config.yaml
n_layer: 13
d_model: 160
n_kv_head: 5
d_mlp: 640
vocab_size: 8192
norm: "layernorm"
norm_eps: 1e-06
tie_embeddings: true
init: "trunc"
init_std_up: 0.0328
init_std_down: 0.0
lr: 0.00657
beta1: 0.95
lr_head: 0.00853
doc_mask: true
Each number is 128 + 32 x the weight over its row's rms, rounded and kept within 0 to 255. Layers, rows and columns count from 0. Numbers have three digits each. The size before them is the row's rms in percent of the matrix's.

# layer 5 attention query, 160x160, rms 0.218, rows 38-63, columns 80-119
122:152141120138137159115133159124079108155129129070106165163130152111131109155164144166184101080156145169153176129147120116
126:091105134137133145110111145100180071213114192151159127135121148121119181138111072120111133184135135137128134173109110108
116:124124175117128136093106093130107233133169090089078176137205127136114098141133118166137162150141192128093161136115079144
103:108120149120145131082149119131151138098100191091082216112142118092098111101168120180134151123151173081113170120127086147
107:074068124132157110136131113079116124118106143117087147135100152133137146115131140154071116117173139124135167152137127099
109:078129125120144172159090090135043197149112107132078089145167143150097128125110141133118170142097078130194141144075149150
110:132164138112169158097137169120072108127142129076110079133176093186114128125161109080153146100096114173119147092158084135
097:107108091154100075133130134102137173089127161106111140129126139148158141110135131146016114151200141121109161154113114112
107:122156150079154128128079147182167103148168096129099124121120158196154119103131120135107106121118065083131188164156126100
091:105102114156133190157131141174158139139088137187128155118156179101176136151109078078095104098134121126094129119137102082
108:141129080170140087145160154152164154144145095179126123120105156186095096146144117108138124218186114077118104117137113162
107:192196154158142180113119100175153141110084110099148158137188097164159121124148108148097163138101061116105125126161179139
095:101132113131169108083148142112116174158146134109068111140168067161147079109170139118077119155062075188163111204148085127
103:135128115102118062081158068141043117086197098117076141154106172104115188173096149124186128156150050135136054161120131149
112:123082087122158088127115160160120166176137197100112120161099091127088124145101176142097100109154181145118140160118108095
095:108125202159143149184114160094115160139134125044113153123154125185090138157131154146098084087167150137103142119091127104
105:182137130150095141164121103183126075129136149139099163164177109107105099133148129134172123205077105166127105111103176192
102:098090095145074119134100093085126080116075173147102096128120090118145134102167056155109156104174163122082131077109119163
103:133103126079073134147107167130099104132125126094170143106090137125108091153075131086128119135121110111166098147134144152
104:091059155144157134094072140124107149121141099164114097129143132123166139158090109148067154180124107133218142171101071161
091:151145108102092162140108130142085111111088106146084151219207126081155125173109145102118124142086111149173123174133154129
097:127143133174154158111093091086097107079094090141154131113135152148139064097124146220130102097187042118077104097131131153
095:125094111154184092078145067155097173165126135160066111139134133171130134135113118198120116141095189102130072178120113104
095:178129146150098109132153145079116084116100104132118101115049110161149097122144144151130075103140118182099123143080116114
107:134069108091116164153145067160161138137142120080104139102170125156126105143151166156109151087108097122151085137119194105
108:126154078153107175115159142181129141173123166149119064147124085134126067126080085067135078171147134107068152190106135095
# layer 5 attention key, 160x160, rms 0.19, rows 38-63, columns 80-119
109:137154147096102128117126139127089069131191151102167087109135092152095147101132106114130091153113136131115129111111146155
108:136111112107145114119122109124091047185116193093158134182075094154088084174052148103156089200126117134111161194116140134
107:147135155096096139095141148115132191116155160135112092141119152105125102139139103084147175165114176116152181105161169156
111:132135204094128143105179129151094153176120196120133190120081114100170056142086106120206119102181176130152146113151185132
112:093136138120135124097166188159095040160106132161187176121097116161179150156073192102111183118107149122194203144097064144
100:137129107155107125127120112154158128134139181178121129120123161123129114119177105126139136191084142146100117119125123144
109:161092132093117126126202168133168138073144103167170107138132132114130107051178099101118119093073136119127138143188122121
108:139179153101139168103118181133143102114120167126124150129100072161138131161194183128144181148148123103194185076145095168
110:118125133082133111118111085157130128163109102133161176092171089114114108102080098173182165198109195109145116139151142123
097:124102140143125070118117153115126119161115163148104151114147155152141160179132153127128104092092148102164158147125098128
112:155123169115175122108118208121139102155171084112115114172152116067144133118115148165137150120094157127128162091155115166
101:054131144135119139163074086143145107118149149115160125123143135105157112112173087096058140112106123152157088163185127126
096:174127147109174102133097091150155163070122182158111106157124111132087170085115116125122137154137099137167148142076172134
101:146128138103129120116113079134155172108177091100118127175153158112134078161115065092180103171095145133160061171143112158
101:133120120094089140141139131140145075122183159134154138131144126127109168120118151113180074129124095091185186103141130173
109:107130109205180107184183163105141162145097175150108173104169125091107125167101110094145139152174161089184117067132172162
097:142135128127104132079060078164129109109161118120118103178145149149131119169186148160085124099088068099147137148159214152
108:086161126076102108169139127084075098152125156110132145119066153140085165132133173143090185160150076122132203068102142138
118:136083117144113101142100135140100149119166112130041112101092129146047111088112132152088121112145157096104144121104112131
107:122132147110115105072069146098113050119111155153134126166111154185100121070100085118116161177139133141238170134174108129
097:133085164158117105124056154153150131131160161103161129119132079140120141181124082080134085091043154083108141177113097063
107:112093172131134048068125160109077137113154111081126142075130155164125103114140133114153140131175126167111106091144172128
104:114073163121158135111150082116096195157062125141158093209108164110149126132072155158171103151136137110168137073075156092
101:164108141101118133152118157136164121090115118112141161104111123132124072101136156199069087137178097129152093096119128098
103:124129092115112181135191133143190075116126138112102114126108078167165145170121144197096126119108143107148108171171114099
105:156155131137073162147131088155131105142114120187151118168130181115165135130119178140086085089092084160113126120118124124
# layer 5 attention value, 160x160, rms 0.22, rows 32-39, columns 80-119
107:119111113151163138148140182129169103071179180148072085136141141126108168134091169160097145098116175088113119114131160162
103:134111177090140126136153140112167161149119107150127149115114193109156131163099201147180108078063085137089178085127080084
105:119142139138141177114143138131082207082157092130111092107140176129163073119121054098166051142102136127114083138097098160
098:124114073114148126121145133147172131130118101088111119150141180154169089031132123206120161106157152137130134157207101148
103:107153080165159137166117189189123122156142140126096168117138113141185126123139091110130156104161090196141136112076213145
102:122127154134159124170198113178126155191130067113194110070157118074098114079094182111102099122095146101183050148146152135
098:176190131059154156095104095168110179144155116101111163166154143135138158119136200169164075075147105081117101080153087165
101:141132071168141076093156095155117146103172151114164131147118106129098130020152095079164172074155122142147067131126180094
# layer 5 attention output (transposed), 160x160, rms 0.193, rows 32-39, columns 80-119
104:116137145129070062153092114122079115137109195065122182125000116133092108132123066119073087136163065135161096127130145122
095:101095119108138123105139137150096170090124132118142151132167107153092104117135065176161165136172144112130132125160151208
094:104106075124138156152081070150143111210091097162078088182144156062119147120136127098097177189136140164152147108094154090
095:120160120132171166120197086127123169145101162159130141081073123117160181178090139060128111112133155114110145076056139106
098:126110121106146119107121132098131075092092146144169098198076124136097156072166148115019104081145101099133073178148145084
105:115155114128094126099142098144134121121152177126129124122145088160170167106140107167123108135189185150072168108147123125
097:092090139160147144128095064129135168174134137127083133121106117114083107153110158149184193157150176122110123157158135127
101:151143114094105179114110160098125181162100178092108114151147180112156126168083118117106104158088106144139186147106152161